Part of a small language model's weights: 10 layers, LayerNorm before each block.
Each number is 128 + 24 x the weight over its row's rms, rounded and kept within 0 to 255. Layers, rows and columns count from 0. Numbers have three digits each. The size before them is the row's rms in percent of the matrix's.

# layer 4 MLP up, 1344x512, rms 0.023, rows 1061-1274, columns 320-383
097:115156144073158143133160160064081122071132120087165117119153153081100122097182103139146101178094149118100139112146096150137133129147151112114162182139112159133127129135128128143187074148133150
108:125160171181153139151124104137141115102116110148123155114105117186129161136112126124131108102164122114108162148166125116168125152153178142122126099106160144097133119112102137129104165085096128
107:126144156109150062139098117120135146118115146114110113134142114124112109153143133122163154145158112140112124122175116114153147139112121141125129104154125146120095109151119131123081127101128107
098:084132101097149153170124139110120113133122091161094113143113122126182131144138131144105123108147124082162139066144117176124131082166107131141108145132099115096081139117146104144097119159120108
101:125106160123192118118128102120137152123145178167082140114105108163140127163124120137143183134124143110128160152174082139140140117148131141132197089094145150182122147150122136115136106138084104
095:086137141153083144098133116146121140151135138120143168075192108119134120116114162114102135146131125152158128105118123133087102096116125122126147106133096130156158163119112152140122121116107098
090:142106143103076134108162120174092100132146107128187134124144105131111163146078106083153146105125146151111146121149112127141127147111126139130107098122105115118132105174176104118168156148151095
096:121093116123109141153113137083131156150090113158093129123093177124133129163126141087111114122122166151133125120143123149081151131120125171124098137119118166117104116122147155161111120159121126
105:119175117136145162122106144146141152137110133162139142122119114154152123129059121155112114142133113114157104123083146144092106125150107143156164166133146086133162093165141116116136142117179130
090:153118165149125146099112175114119106147110131164169152130141095163084146128109149161094150143114147145138123107159131145127126082149168102166165159145112160132124131117093086108141119124121133
094:134143171111141142130124131141127135149137125141077121143133149099054108118155157091167097099103125110136121146124135165128110177123140155149103168101165156115128095111122142136103142176115131
096:166138115107128172106124081119139131112127113108159155158189179137128139138099118082123130085107109128130115184142121153061107106107100136126148156113122133117176084155108175152127166084115107
105:118116140126123144137135112135145170142143129106146124139128080133118123126116176106144116094113116134134100124162156138090130119114122123142090124136123113119164124137100147107143091106136155
104:160138136140157117087122142143118164137091088139132124120120134163142140117096105113118102071166103143138150118139107157144113100115036101153139107152130081073156126122135101138102151128125095
104:127086144108108091161089118108111106138129093137098130149134106150096119140153086116092112131107114153133110128111147120121109120152152105146123163207125164138090136119124110096146096135104117
101:179125112168121113166122141124101103151128139098130126108134172135132115130154180126171106116126097113125095097135069144122080082125097138123092124125133119156114093085120148149120113124151161
089:142118115107127160124138130153137160124140145095104118096096093130164082135132086132151145122143184096117179140125118146100097170097113137157155132131097082095102130143127156121123087137123164
096:146139112102119111080102116135136118130115112135119151139110131122152099145141124105169171127101147088087127137160138095076052131091144134173122147064096155127155102136093111153106162164093092
101:135145106181129078100126119116133128111139115143126171146130135132133103102138146116146153146163125138170104148133113124121149116140092096108131102123126126110114108103132147188095165112107100
100:152145104143121164144140092126148149132108117164129145139146137143156091144079103080120124108127130142116117156106107098150160092104129095097072108177172131139125145118159158065134163130114144
103:160118156168110136105169144121165101145130151126122122105151150131138155102082134133130125147117133092146148127102108132154134163104146094128097142147074112134133155077105160115105119114100115
089:137150166157124161109113120131135103093162161152112097107075129160095089156128130138126107125135145153157127104130102156127112116137094115142114130160128145176092123154091120125137125100136117
100:150182125135113126128093130166113083129126144086172159152084167141194088158108135141143095153080162117153126128177102069182124123154112098116075179097096132136097154121145159158139118143090127
102:134081115121167166164144163128125110173093118097123116106174116138161097085117147127108087075154125143118146123125139104124138087134177105154173128164082137149117118154141132117119143139127138
104:124142159120134120120111092134119122147120162129083137125148083135133127132099103135114122125095079133068158108102154082126123156097131115170140142185137147106108139101140124124160153096147118
103:117140129141107078156136139127099089111096099122187100128068135196126144122125138122139181121097125110134126132114137167123114123126136123143113101114100137158122151158137122124149113099111123
102:169145136135169158107130142121111141123160129116146151134099099216138110106143117109175141097118164171107115144131148142116131089136129107100111165124109154161127118132111102104111141134129129
098:089120155158120188113099128103103133100082140110138176123111101171190163147092137151141069161143111171109119130160050137138085137071155109092177142133070137127121084140127145118163144150112183
097:153139123134156120109128117124114124129152136115109117164116163126132085161153138112105119110168105104139148116117117106128124132136106135159101110121148141169130100141130127162131119153107095
091:132113188162112128115137138120131115135117102140112150111127097065109143125149123164157138140135141127170164103061107109127137187139178119091097118127159087106118113146123112152146129169119124
100:107125121114105137131138107094126126189148141178122140134144117149143125144122138166103099117121159157147172126139146170117169106123072154131149095106112120213118138119140109082120124132122105
100:099125114069146108121136147160151167141153133125146124129083160107116161136181123098109107138125115155101103153151116162101115190148090157108149142094132110112084098147123092096122105121118130
103:105137138124137134139156108177145118115188135107119150177136108100120149099129142159141155146113127145151123107102152102073198107122136130114143130202129117116116129116122132134097144105097151
095:112104150146146125111165112145165118112138144114101153105103133175150152080101114094135132136139118125143184151140176146186109128097145156128148138142120120140111175146137124159132114091122105
104:122131140157092148140138093099110100121140115133108101137096187179078143133160155159156161114149132132124085145122129147160126077130150146132096127193127156067091096107165106134146162153100159
096:116148123138113112090081175131153120130092084158092132115110093123123093108074084145117150073100146157126112116128141111076136111115123143163159120159136125153125105195116118104119111105130101
102:102158142131164151161136121123132137125117116116139112120122141110083183134138143111120154145153113102126147092131159126106133156169142118137113123172101127134140122092138065128114106142148107
103:149130167135087160185097103117118132123112134156124102102153127144123148170078070123147122156119157162130131112133120094146144144097123094088092152127125125148139133159146144139162147149148167
101:149102115130149182131140131106106152132138141101092099114095178160169110157134199104118137158142118166135094150164156123116148139114138086131108120098180164124141104123112131106078116083133112
103:140114104176116130133148115162117117138122060092095087145122146098151131135129112118089152146132175134091153103127082128142139128135125138129166140116117149129109128134151121156115152087193110
103:130125122145120108139126134119147135129104144149148143103154117118109132118170069101154115147089140122158137139164136068091098079117113129126135140124118107114119075081132153118141121091106143
093:133140105156107148181111145074132105131132108133157149144111115102083083123141121113111134131115159093086133146102121108138200132113118138135108095135120145119114097128143130122140101130127126
095:080116140103171095159159157127157164122157136095112158123125118131134111135134118126126094114142129141135159124116102141109132114132150178128125141165126114145112167148195126113155103156077097
104:093127120140175131114127128131127105111151107117112151106095082143134141148097089145134109126126137161163142141135162133095095145126101165082127131171137182098134098136118138094094136128129114
102:086084166116140114179145090089159127147130137156119171109141128122118170097133145145144162155125155122096139131116148086193113132118161138150060184121136147087150075156162132127118130159130174
116:128113145134130116139099117124127126123166146092120076124131140111190117122118110151176146159140126119121101134112123098139141116135130100109140128115104091139154131137124126123131130119160153
103:124117101102134174130127107128124107134111136144127088120130127102150138128154119104114126185127127131163130121135115128162178148162161145159132150099109126113120141085143125126109128108130134
094:144127111142118154169088154148108108128115166150156155122097123103101183099113134136127123086149088066105125103126147108109130106096138098118130173159157141140101102108169126137132081137126147
092:107135095133102128087151145136120144148109147078108081152126161153133091119156105135168139167127117142123162141145147107080173123137091090125163152140131084157161116169097140139121122108145139
092:160124141113155169095111136119104064131140155163136094120153145131120125127162089135144077126095134120112163109178136142115146095116120095111114137134141154122107152130136093141109134124107150
100:121075097187114134135111144129151136140124143152153101153113131138119154098128125145106118151153110145094130125144191131145129102150154104172100126189169080144081135139133101094111145149145157
098:166083104110169102120113107112098137101113091150140110113158108113116104086131161152128112131145124162118153121126152133139130145136124102152128133131116162119122114118146111133148133156104104
098:161127137140101135140149160114123099134112136122129146129116113111139148092082136099155110152095151114118118088153147122128141151161124096123088144113091144135161139088147107123117140110110069
100:171138122128085133094108098152140129097120111175160114159123151136141119135098137102099139155131170140121098117117139125158137160138123122128134128087135163152171137119141147109065129132135165
093:107120121108114135114092093107170095134086123116119117140101157106139141104146180102151116068130109120128136092102122120094140142132161172181144130110154139120120137196122133114093128137136063
102:094191126132132178170127179133110128114159125116109121158089138122137098136137161109111167152141144135171104155135099085110134130082090146126128096117104094152120132102096157124156120141121112
106:122114122137128138114173091112105148142112118144131163140093169125141141107111126127110149170142160142124145135108149117145117174110123129190129131088159136114101092142121118112139122148092143
097:152123065138133122146111111103134142137127118096097125109113115117175125109143097082156166160134126148105107152127114115155108155113104120114116092168137168163146108107123141123119128116111123
102:120093107134140118123132115100138100127112120111179106135082155131117149129111121159105141132105154140113125088146122138120130108179136135106103100118099105090146119149122102078126140114126154
100:140139128112114123132136107156097160123145140142158112141097158130129101136160109147125137171086127130123130152095134095137162154133103096143104153157130098171096134137134132174121111117097116
094:182135133127127151128106133134100076148158116075135121112099160120141149132126099130127118142143167124112128151162131131109174090134131139138146173136105112146127119139087107140093133104132166
094:096100094079124142146140141140150124132096065094157118138157117143134126120136132126134161138173149123125146150120158076128079122120151169137170106056126151102163103122145151135101109171180066
101:142171160144121103115146125152150135139175162124133135131141137136092117124133149141121152096131126179126117172122123095120062109138143148102121104107132168114150096090153158155150125085123147
100:085149156160124111131127096166105171135175136160089125162106153136153120136095131127131112141136097121150112103105155097100110166106075142123158119051120100115170113083097129144091117112135126
092:148137128141158112093084105142126094152113145131150131175150141155110160136149142147106119142094126084151137122126138083102133119122108166097120107102104115087123094166106145168119116081111101
097:141162150149132129151142124108120109137135130110152161083141106135192124128106099143087160126093114146164111128114157124163148148111135148155104143137136150144137136141086178130158145110129127
103:140146164129117118137131107095115083110123143095145086135130077108113112147128166131085162137059150116104153078160110125117116140172075140140126097139138105146131139127157139158182135124111138
100:118119127139138149097118121127178114120137110093122134118154126072121132131120122145074143133121125134158148146122179151105143134090135082085104122140066120158135108101128131128096179126176131
096:092136181106160098124138142143084118139129196157152129135142121136128162120143136117153121093143134156134132094126073151203101129189127146131140111130094113111122113135113116191118154087135112
103:115133151139170110110104102157113111157114157165109098131154139090116106149142183139085125121137136136135134145119142158132097123075135123137172112111140161122140147150078184101124169135095096
101:082096096111136143105156133135151106129090175128097140138097149116148135142134127104147126101095134118124093124076074093101124119145138137156151085136151161102099135100131117118105136105150167
098:147116158157097090137133092142111136141079139141097133075102173142152138115144098127151145149124137118112122147147108102127138112105111111117143113122168146136154186126129145149133067121107107
108:117143107158105093132132077145150131112102145126102101129123136095159088129129140131119175138146131140166089162121088137139097087142148140116132151129119114167146105168114127128133125124072111
099:124132107125134152137160147203149101120092149109115113171112127099119144119130140144140101088128131102192122102127148144113121096113146086174115161106102140064112131149134121131106143129097113
092:081146137173107114094103147085105139150107124150119149134137100104142121133154122138097186116119108166115131141130099105146143135137134152106146121141120118109131096129096144106140162076158114
100:112105144076127139158145098139171134122151131077121128122093124160118155125094104121119139120106133137142103109106129117130198111084126115123124098108149109106130143131154101125145133126173133
095:099103127146153124185136115174131145106198130108138108079142154131146141140121096127107096105139129130136136107105098187129120136099128113103108142142129176158127134092116152130140149109109150
097:113148123165110137129116091145127111135096136213118120157091103131146167110155149138102124149118138172146128145148130122119115178108119128101099127136130169146125129117125120126105100147126134
106:155080115147156093078153148153119086110102106118136097151131108115117137108141121154109187136099114159102135106164092168116115116118136129125128137166153136096123145118151137163137100130170153
107:133106135157095119118171123173112102125112142126120134125169146144142092142133096102110112143099129138137102154125167173089134158116136097101095144126127108110169123143149102130131148157130129
100:121124113106112140144120098137145137138072131169087143136151121160125144170127145135136130110118111117152162143117145079145095148110147153165153141105171168127165104130112128096124140118152091
104:118136079144119120118102108124137086121123122143147175151154103130106116162182107133105140110098114066114147106162127147148141154092118160130123138143158118077162128153116113145109120142133110
099:189143157111156123118172112105136107114159193116148149169136125150104112124116161106180136178131106107135134130124143093170112163147125156155151147126121121149176111147154125139116090163118122
099:112130093079160124102106087106125130097129123112148069186143138136135116162119132118095139106107143117137135124120104136155112109099143100089166108107138148143140163123107221160141143137144107
088:124132193103127112158160146124146120138141141112130125109163089155154088154136118119116137136108183105146084142108189121142164168141190125117109128115134116125115136091127166133117119153161161
105:123130150145131162081153088115165141166173098127128114155150148144106161110131185116107117144128104076161115141127117137122142107097142132161154130146157148109084115135133131117131125180111118
099:121147109129126099111100111091120158129096148132150121137136110155169148132149139167123120118144131120086122116140154168108105136117115122123169128120153139136159089138097107184106099134117168
101:075123119149140142163158112120103111105169117180076074150108083129088137170191134146104175191156113111088115139163163109156105121130118135154137133120139112180135129135145108162128125115154141
101:173118126158151112147104108136125138130160121170120088126134133157132186135147115129123141127136114124167120102087101101092148098120107164084102104121149092136098137105121136118104140140091114
096:134081109113141133166104124129154145129098149091091105096136111112103163115151096124138169152134111101099154161120129110134123164120109145110183094117106099127141139125078121138148140131118126
096:123111116118128171125108104140075106091094095129108102153099116141110153102141093130126127158163129110079160124151138121137113125186130109107107133083133133151147107109173126110097109149150138
108:131125049073133136113145088163116193120124133091106118148122139133187121132125087123154094069151134097166156135093147096091116105104127139154159150111147090138129125084159119143104093131158145
106:113135150135151127140101126089129085129120167137148141196099079166099137130138071161118137121147115113133108137092141119073149116125136147138118137107117111114136138118106131115107147102192120
099:160146151176118114178167145161151124147110137085147139150166115130142141145127105148118130195103131123125144146121181100140131127096160147157125116120139051112144143117122107129141098121124127
105:098153129160150110140159122129110114141101117148102139122138160092112156132125134134141114120164131148133106129163091088138138092135140109141151143149125126136101087136160099139101115131137147
094:132118113139110081094125159099105120141136102116104140136148159108132172149111077117124112129097131113115145127145107105154165086096135126096075137134124102129101128169148125105165131091129093
094:121132118083115116113124179115097127137087118157114159166142170147116156099124116167109148113124130105135147166140067114148148122145145116115128138107136172172118082116126154103091165127085114
099:099140159165097096101140161145092102143129115124153173146065114092138087111110145104140122104147112127114146145102105103166111179119139117102140109136147141081131105167138125149114108137133115
102:146133100130066125102144141189117137104081116109157122173113178075090143123139139118118100145123099144126112108141138111132132098158110138117159186117113118162158106100127128171140151142142099
104:107136123175152100154166157100133105108146174127052155105178108131193119106163132121142122109136123087103141139101146136164127155113129161110107115145137082111108117122102131100101102138109148
102:097107120136116129126063158132148116141118159154138112172099076126095112130162105149128084113177100122135164124064122121087182125130166093189122137125164110143143125117157168151103129176137132
101:087138118109167168110117143141132115102144139099136122097167141161128067117150180108108134086154113178147128143118133186142110110098133111175101136114086124143142111123084165117133107112147165
102:117141183169102127117147147095133118142132142143133151086106153127128102117145118111132191130098089138113118149109160154144126078162126124132124161129128162141109124115157135149144137131132156
101:108143114107159138128119149105141095161116128136100151130099092097124162135138122163057136143101140117099152120094125132133130169142203174133149129132156103099111166100116122101101143140158147
105:128141149081125155081151171160154146166099116161164126160117142155152138112143156126094106139132122174166134122160108135143120161195127111133094104093142103105190112122120102125115081173157147
099:100139106111183155127100149090117125136136121123127095116112132135128189126135119118150087144150155141134125099105129152111129131122126089155103147131126104109145110098093102125131079185169127
094:120162134096133138132150169101169116135138122116109156118160088106067133112112145121125084176127155151111152174134155127128142109080146119115094130128090160134140044123111147122111160085159073
093:157102127135108164135147160140119142101134103087099084103114114145109106143121140121146153154129135081102120151165159140140127133154138085143124167144137118121185145087133133142153122165141151
094:161110102121183173111152155091150107131161110143117116094119100116125103157156113149157098054130151087128104139121148118092107147148158106162123133128163094145126123107135139163118142168160124
103:211140165168135121139111107152134094110130183145139137090107143107161180145129109093137133126134151157141144133174154112164137136112136117103132138145125121112151153150152098114122128121093121
095:116117101151156126114120131100117116120108125128113086142131160108158079151125128121103094153116114086138141127188121136136140120089105105144098120155159142078131142099117146106133137108155150
099:094131128095097153132099143114113139102102155169147148156096158116129132160150138142121107116102103167154114124139152164133143141081096132108130145136137118125172127133121131099120104103114094
110:120152136158106091120137106148154140124144159129119166135099117106128147134128166175124166156115103130125128129086118148173097129142100160175122149072149156170102142136132160168153113142143106
105:128098142143137119121134084142126142143106117131134148142118160100170117127146104139122107107128101152109155150159166125123084170120063129111113122168114114126106125112150134155105145172084129
098:124102159120115106133127108096134145125120123159151120150145144130079147107106133120111121089123141120134074093111162118122090134139136162147148175118092157127132103135139184182166095133135115
109:135144153082130167155141155166092119127071132108131097097129153178166094122128164098148122151148164157115119151152130154144070151104147138098177132113113104089118177122122123108145129123133167
104:155145096113157090117104162142172150092163177123107125133133110147129132076128093104152173121100138146133142127140081119110101098126117109137124117098113134170085123144120143148102155122105152
101:146113124121093143133152127117100140156092118144139120120152120164135141132131100111144131177128127123099102148143129146125153127141142134108144171160147125143109137136119173133148101124160098
097:137164134106174125110176139157144143119098097125099123092108169083146158168115119121092157118068133161126149137127119103147103173154147119141088174150135140094085156111118081094157120127146145
092:107107098135100145122140064123061109130121152099099120107150156089164129133129129145139135113123108117107147131117106109070111104151078134110103167107179162085141122131154113133146126156093133
102:103103107134085128112147163169116113127104144126142115135115112089093112123151157145139150116119108114125094144112101125102093139122163137108084127143138122122103152150119155143137110136113138
104:171164153127106159137118122077161143109139159137142144128133118124152182153126128089113118097123109090068115135081147138103129148112090190119113102121113156133168143137106105123169086091163087
102:151100149132109115162180115137064090103126127137113113106146169176122128133092110134096117138140107158132131135105147105123110166146108163105132112136059132097112047099120141127133135139122158
097:128098135096106128112123157121121121177110141143149132121114097140124113135111141145121116081127082087124176129106098133088108158133124119129146135089129146131143139154130181110112103130120086
103:130151121150087117104125139113154143155114115094144099135147140084092110170089120111115098150124111114137144134131135131121123157107170086134146136130136127101143172104111113163139096145166103
103:130121104123104113167144127173117144123111116120152070104126115104133120148133132140128122128194133141079123132116090084102170144121108148146115123136141145136146130172105115134131109150088173
097:119094154137117119144117118140135127135134144139134078141104125124098121181100149129126147112157127081138108167136090181112131123096144164107129124100083133165133150137140099133132120108155103
110:112118134132095151126110141122126133144132127150126116136158101135120090149161127098141129157154112158158123166100122108180145139152172120146144109104132099126149109146141140106098116156146133
102:174121173108131145145121158092162124135116137100129146133101122143144110153150127125142120129133135147120134139182111100157126109126121109075082120123124140157098109142147150129095096128107079
101:166087107109149134058112123139109149143109182127141136142186127143146123143113108104195109114126115107124106150127104149124135096128157146092161175135151150147087133158122139137132106145137099
098:112097154092210133101094114135118112129136158160130125123142134093123086157142075128091077117097114154168126139125088105103130136171125120120130109122147109142150097141120118110118107136087141
101:123118122166156128107117132103131080116072153144147096133116086130099125119151087134138149128131126127098159135097087113119140114117110129127103159149129141117117141126127091171163136120120108
096:157145153148142088118124129106087145107128117125146131135128108122147164159150136104122137141140148141148146109157147133105137116131126144082131136138097134146121118177138084191103145101070127
096:113119147145178161118129135115137129159092120140118090121141141131103149130158123134097165076091122111139110093117134148124166122155154105151133162120151144127151115127151146100104092115137116
106:147151102148124115163104153147089117142125113141141140178102106113110186122116193087156134117146098127149106139113138159128096134143112125140097063084135105158093126144117126176119142151098125
103:128142096144178119138125128144124122126119118101140155138132094119150171100159109091191072133117126080120162150126123139110178167143102127132145130100137144105126102147094101139110137125095131
106:123115146081125101153141089091159136137104112141092134143111106132131133167120156130150146157091158146105137111099126161125140116164110152087177121104132158139133122149090138107119143119096126
098:139149129190132091152080152096088117127162125097124169149141110101088140150127074074128108115166144106134128117151163088161111086140147111163061120135127146148107099115089137123155162108122105
103:138090097126122176114136109076153095109146113169137122149072123132137129106103113099145186174121147106120112128116178058128176127142130127130126154148178113120106138118131151114108098135138165
098:130124094147146135105195120098149126115145163117151130122150148134117129154152108131128117098118134086129123156139151111133107147111205118124116119127130121089129129131141136128155119082145141
097:118105115149166140100114111123135114099167174156118126098145157115148128126153107131173131171118110142154139107141144129122139138103170099070135125089097147129096118149148105189124131136097106
102:107144151146123135143127114112152139124180134142133134119153086128161099103125145103106116116110138139141141105133118101077102125155125159120117140127136106128135145067164123124149143107124131
103:107116087094143124119094162118115104170116125085130137136158133135155070146102107134114113171105131105163136140106125148138131163161119176137164099143165136119124094108114141111133148122121131
098:111120125124148128139139086126179150134143145159140152098136065145146153098112147070110158093121109131090156153114130118106082141088083134115164136120126138116098118132120167147120133119156096
094:145151145190075108097141123154115115119157113152149154138121148086105126147124110117120152161178119143156106111123092130123130143157077149081103105093123143136185143128108160110104119140184072
090:128109106120085088139094104120153125128165167134166105104145133141156119111110092130132158144129122110117118102148102136165130113146136140177106114123141096139129104129130172146117137125083124
100:085121102123119154144114132087140145154152102090101094110107147113131117117119116125166122149106117136140143121134109144130173152112148160082104147128150128154146162106131127132115117093099150
096:095129110171138144094134136153118128114122138167139129143166151145134078158137123128111169133120095143097129097144116156144140114102107140110127130131106158153092084114118171098092152077092078
104:106111196151105111103129179165159146145116136111099091138134147156141123156117107114118139133147126101117144107179157112143110120139141113130148147124121141111129155149086178158100131092122147
107:193101113138118129120148139120090098118105137111136161117137118140179113142115155134124167108119125122170092135109145141167084134117129141099119124114117133125127107142108165121142103154093120
098:144142131121179119146127131135121162132147100102122116160115091150165127147149140112133158130159136064103087128140128084116101156106077152155110087156157136096127158171123092160127113133128075
093:111138115130085120161112120144126128138166156145132107127124130081122107122128101127156132140111159174134136110152142147142128136162136105167135148126125118143074151148090130121080126091117133
107:147139159140101126145138117128135112128150137122115130119138077159124117104142140146118145166114158151083115158146128137146141091137087154122131089105103142146109111110171140130113149122141152
095:125129164095123124122149161117167152122123135127129090161125140154127062101148120111142128108116122131135133149096143128170122099109171153116107171163148109150110108130130173138175115126075141
095:115081122149125180130144094141136192097121108137171153104107168185153095120152170104136137166131123108140134078115143147137138104153133125162149133151082110077120165156105113094121151132096142
094:160136158141134122157110134145121131077135113142133128153113118118160127123119105113102162083147153118141130148157135075090171154128159130140102078102120094152155111144127110127085129143195124
099:125131128124072110125125146135101114106077091133138129108123139077123115130102106139134109148145128142155110116133096126176115129183115127117124111189084062108133133144157153119158113103119111
100:129122138066099130135136144084113168134142142118151123137104157131135116150125136113144118138120099116120160150098150148112142118107113132124175095120147066107140140150111142132118110155133137
105:078110113098125145104110140103116147151140140156094127108144112116139149135133148141150139111104140147106146125085151140101136127177163154082134095151118126176116085107150154091120128169151181
099:108165160137135117124120135115122138122133103158163148176127104106134069125080080115132124128112137154147112139115129152106117108105147111135081127144111172153105116141162129163113128153101119
102:155159140082096139106112163116145126152151106137115137107155059130120142167116150115136138120098097145138144127119141068106137129095091153137126133112122168144129152126105143107117098120176094
100:108136122119151158122115153122112152161145116116122166114103092150116137111155178106110139133133084160127169165119153086091147169121137100101143096163121137115130144164126150150132133147088136
096:111127137086146168121136114120129191098145147101128117115126150157183140130094082127163128100122158133136138142110092076144142193103144120115121188123109144146087166149128137084130149112105117
104:140124138141207117165109188149144137111125174123126127101122122153108149123121122116087105142101107082140126118148171119152119168126137149081087122106140095119168148127135144133095135135132116
102:118114068118127129135109140146100094110145102134170125145109136120102098126118163098120173140124140151148087124140114131150123090123145159147124116095108122119126114130172154150150137145165148
100:138158132113139136155128097107155179096177102139122145138137103121096165111150072116149133112134115141119091146125148158177143124151136179155136137136140129113118135098135103129101185119166105
093:104147132113107195107130134125119116125122083156127132101121130142142148138141125110148126169112120133084113120142167132118105148086104090162085109128101118113146115103114108152105150150128123
102:092130128095097100100091136104118119130129147174150114166123092140120129100115116131131124152173142141181137110074085095128189114154153150110087101123114113163143148142126129084095118141144125
100:149145146109119108156129152125107094145113139147107133145139120096147145138139123145144129068111107134130126126119155105113127087114127158129151127107127158109141127166110142081123119125111105
103:137137103142172150135147120131179134146104166152115152146139093148149159101087163162140145154094121136156113126107145131145123147142119125150114140120129128133120121122129147142134147068105108
087:136100176149134122136125139106105145187119125112156083131094126159110163124105102170107143124111095124130151148134188180134116137144146146155130115121123140125193107127117209117140132127169055
100:100111130124159138171112159151115049139146110145117133120083195108152116156137100085082105159105116114121192096153115151123182093111102106115066149122141116118080123153114075123173114134130156
094:141128101131139150140117133104118108114107141168096093108125166159131128108118187081110103131124130100117136142189130126133133110136144135151135130133124135136151125101105120164109125116162122
102:115170135105138088093126125132106182124143117137160162140101114146145129133082133109097147138100131125112117154125142116120132130124127071124111127088070136153114123126125123140123171091143125
101:166129093118168135145152147134152135146121170139124130108114076108123132108081120140084097120121119098141126150127119128085121119131080142152177112154164085156119111100143144127153096146132140
100:121145097141170133137115161113151109124139112079183141125147148139086113116149122161149103149126077093128145110141137132183121136156113129113132125159125157131060101102133119160145161126127107
097:120109140102154084154094114141135139116109105117110135113108133119176127102127134157121136137120124122135133157125131119165134120112163151113106096168117110136117168113173106163136171161141141
099:179110160155079126113160175085140071152105180168115147149107159107134133099096175121120105156133092117155162119100147145149136107104133116086141141168155097114132084139131137158159124123125109
104:102116088125105146144109084127136092159109130154094113138156098136110113100125135147166134097129151142173135143123157134145125175163167113113151107147145158111126119151148118167120157114124143
098:107143101111173153112167177089098116148155091112128108140127164145139134121133158124127138118106084139142108107147149149124134087111118151157137174116076138135138081147133079110126097149100102
103:115151165099143136080108132128145082113122128114078143158139146155158139115144076183140129101109123115133120082096085151113147116130135117103097119091141114144138114097104122125154083145144142
100:170113071170161134146131158158130185103132143162093102090161134140143177123145149122122125139073126116143110131114130123140089094106141123116148101139083148153118111122137156142123124154098147
104:134120140151116157151121100116159090134193151135159139100135117093088137157137084104121098113139119134151137142089103090093095106091156122105134124150100105134149092123141101162118173084146117
101:099143127134099133134068096144138140125153169162112143131160119144097111139113117145128081151126138141108130118147140140105101111107156112086196151127133109119113165123121122105116141138146105
107:116121110112166129147137118098108150105089098095116106136146107093143116124126124161115136123130122116143143108130179140142146119121088129128119127153114115134131101145125139143144079153144089
096:141108147131126104130180097144168099142129120146133117141137169077100110160098170113091148102103102135182141117095111111118067124145133137115122149109091139147113137144130159121135127093087104
099:167108114095146167136104141125113118145091105095140137111137149123150132148173139136121128159103109092064159101147109122103101131138149150104150150166132150133126157161111132161105092102134162
107:122105124098164169150153106148088103141140119092108097127163106163104101117123118121098110141100127110133148109092114134091108146161102152130145135118123132147082131081112172082130141118117145
100:145145116121111101100177084178162118131110134156114136128132146115133142123178140103126132097126128087147161155125072131158079182100097102129142097108134137129147088119166142171099132153124115
104:098114110134089087137160128131140153128126145112099122122168124108109129149138128103136150123119144106144130073114136083151152132136142126106110123111132102127124148147150121143105117135086131
094:134118123130160124098134103135134130153138163154119129086175139123159129182125129097121104139116122094149075123091118097158160138142159138119075100118094146144121166147115101156121079062181111
094:127135128142146112148156147118126086123125122141113153150114119196110089099127132115141157144129104135127148097106125096133137149101102158127113141132127097160109111121106159136124142102137108
100:146089127101089152125116149083098146136113156092121142140168141127185110140132134112128139089096090055124132166131093113144103124143141131116175103128168145141124133134104136168122112152173154
094:117118148166091139147100146166112117096108160121141090122150114123135106133108113155078176128136131133094161120168130121129131120149108133087152155109115094154150185130112116140141144109103138
095:119081136137112095143155111136132130129108120139108157106162137095098146126083148140172073156142114165135126091143130157121110170139151162164161123130092151121148117141134136092145139133118140
094:117109104104184129116120143086140147148139106139145147126164134091116093175110104119176131165125144111137134083119138100114092131142110117133148139113100130144118122158119162115164131079131096
097:134109078140170138156122142111158125155128129093140122117103141146148113128099103182153159122136152144120153105152111148071122085149132093146130130146178157121071122123158134140126144126181104
102:082163157116129147102149159126136073095158140127099137102087157131162161131085158148117156114102143141147116122148104109124144128073154110103128191101130148117116140085099121081135131154122159
095:146135136132132110160133130131141142127098109114145101091121168132173098176159092132073134129162138074124117161127110136154131080133144134119112161131148124159184170163157126140151145115079147
095:109163142139105129116149164157131140137112131152132119117125099107112164106123109105121106107056124145098110160137146135137162081153148112160172130137130125117082101103143163122112132117132132
096:130123149138111107089123122140182182141070165157140143110114132118106165102099086135116169139108099102098148096174119156128137125139119084119124102137166121144080161129103142108117114107086116
103:109159136144170121124095082133149109136146125116145133151080088144164108156140150154139110116144121087146100161082122104134087081085120169115155145106094057104110099124117132130143072151128155
099:120104118131112150140122098176074139127130113130139083120166157133116136127129155115130108152130112116103145125119175135143134144115146138143157099141148128147167116099101154151097129137127167
104:163134084112124134133138148095109129138128132110114131143058175100135097144094089101127169139121120146118124151169156139188134140106142127126135105121130137129128109121117150094138103126172106
096:188066127080127122107113158145108118121119126138163143164128106175102138122073098142171138138160111133132096133180148138132090119153144159125153166083096123121140115132121149124118154122111106
098:132107121138107109141134153101099083111145104078147111133086167071175147096150120119145126138145131154131139133128114113135174171133124144151099096110120174167089160136131122181125137113109143
099:089126148117157120111169122112133114143125159173104097133115105105151098131163127124124134118108117166122128114118181112136130140209130112148132132109111127145166133126147118126125153137158174
097:127208124118130116106146111090131136154173156155112103138134159126119119140101131133091200111115129121123131148121117094151113132124117097107163153102111153133143112123129154148144123089129107
096:172133133125161103164114091144130102096088132155098101117125130109130126108148132107112114142170166118160121113154131088107102149101143180113151114109089157088113127118131144139130150172122109
100:086141091119125145152136130113166139141185155140151141136105120192127129130148144156147151132145111139127115081143125134127147201115135142149108140117161109111120159053136135132125139127097119
093:154146187102134143121129157091120107110133135106158123097142122113105113124118098113177141123108154110100142112174142096126080112146137112124106079156130128143135124120163157105151123097137103
096:160087129132071096145142135074162111114131170143095152129115112139132119154111103153151162158119188177124142096149098148069114141144109116087129143107179129141140147142157149122138129109107139
096:144164100120144172116094084064132124121117159098139092133075166130135098123142121130113151135138128142129129102138142132127127133118153089117127158104113163130145128128116138120135128146149130
104:138170162118141147139132131101132127108138156093139128124094094195138132145153128134156106108139142096164152163141122122144133149101139093091135105104136098145138125160087110115141167133135132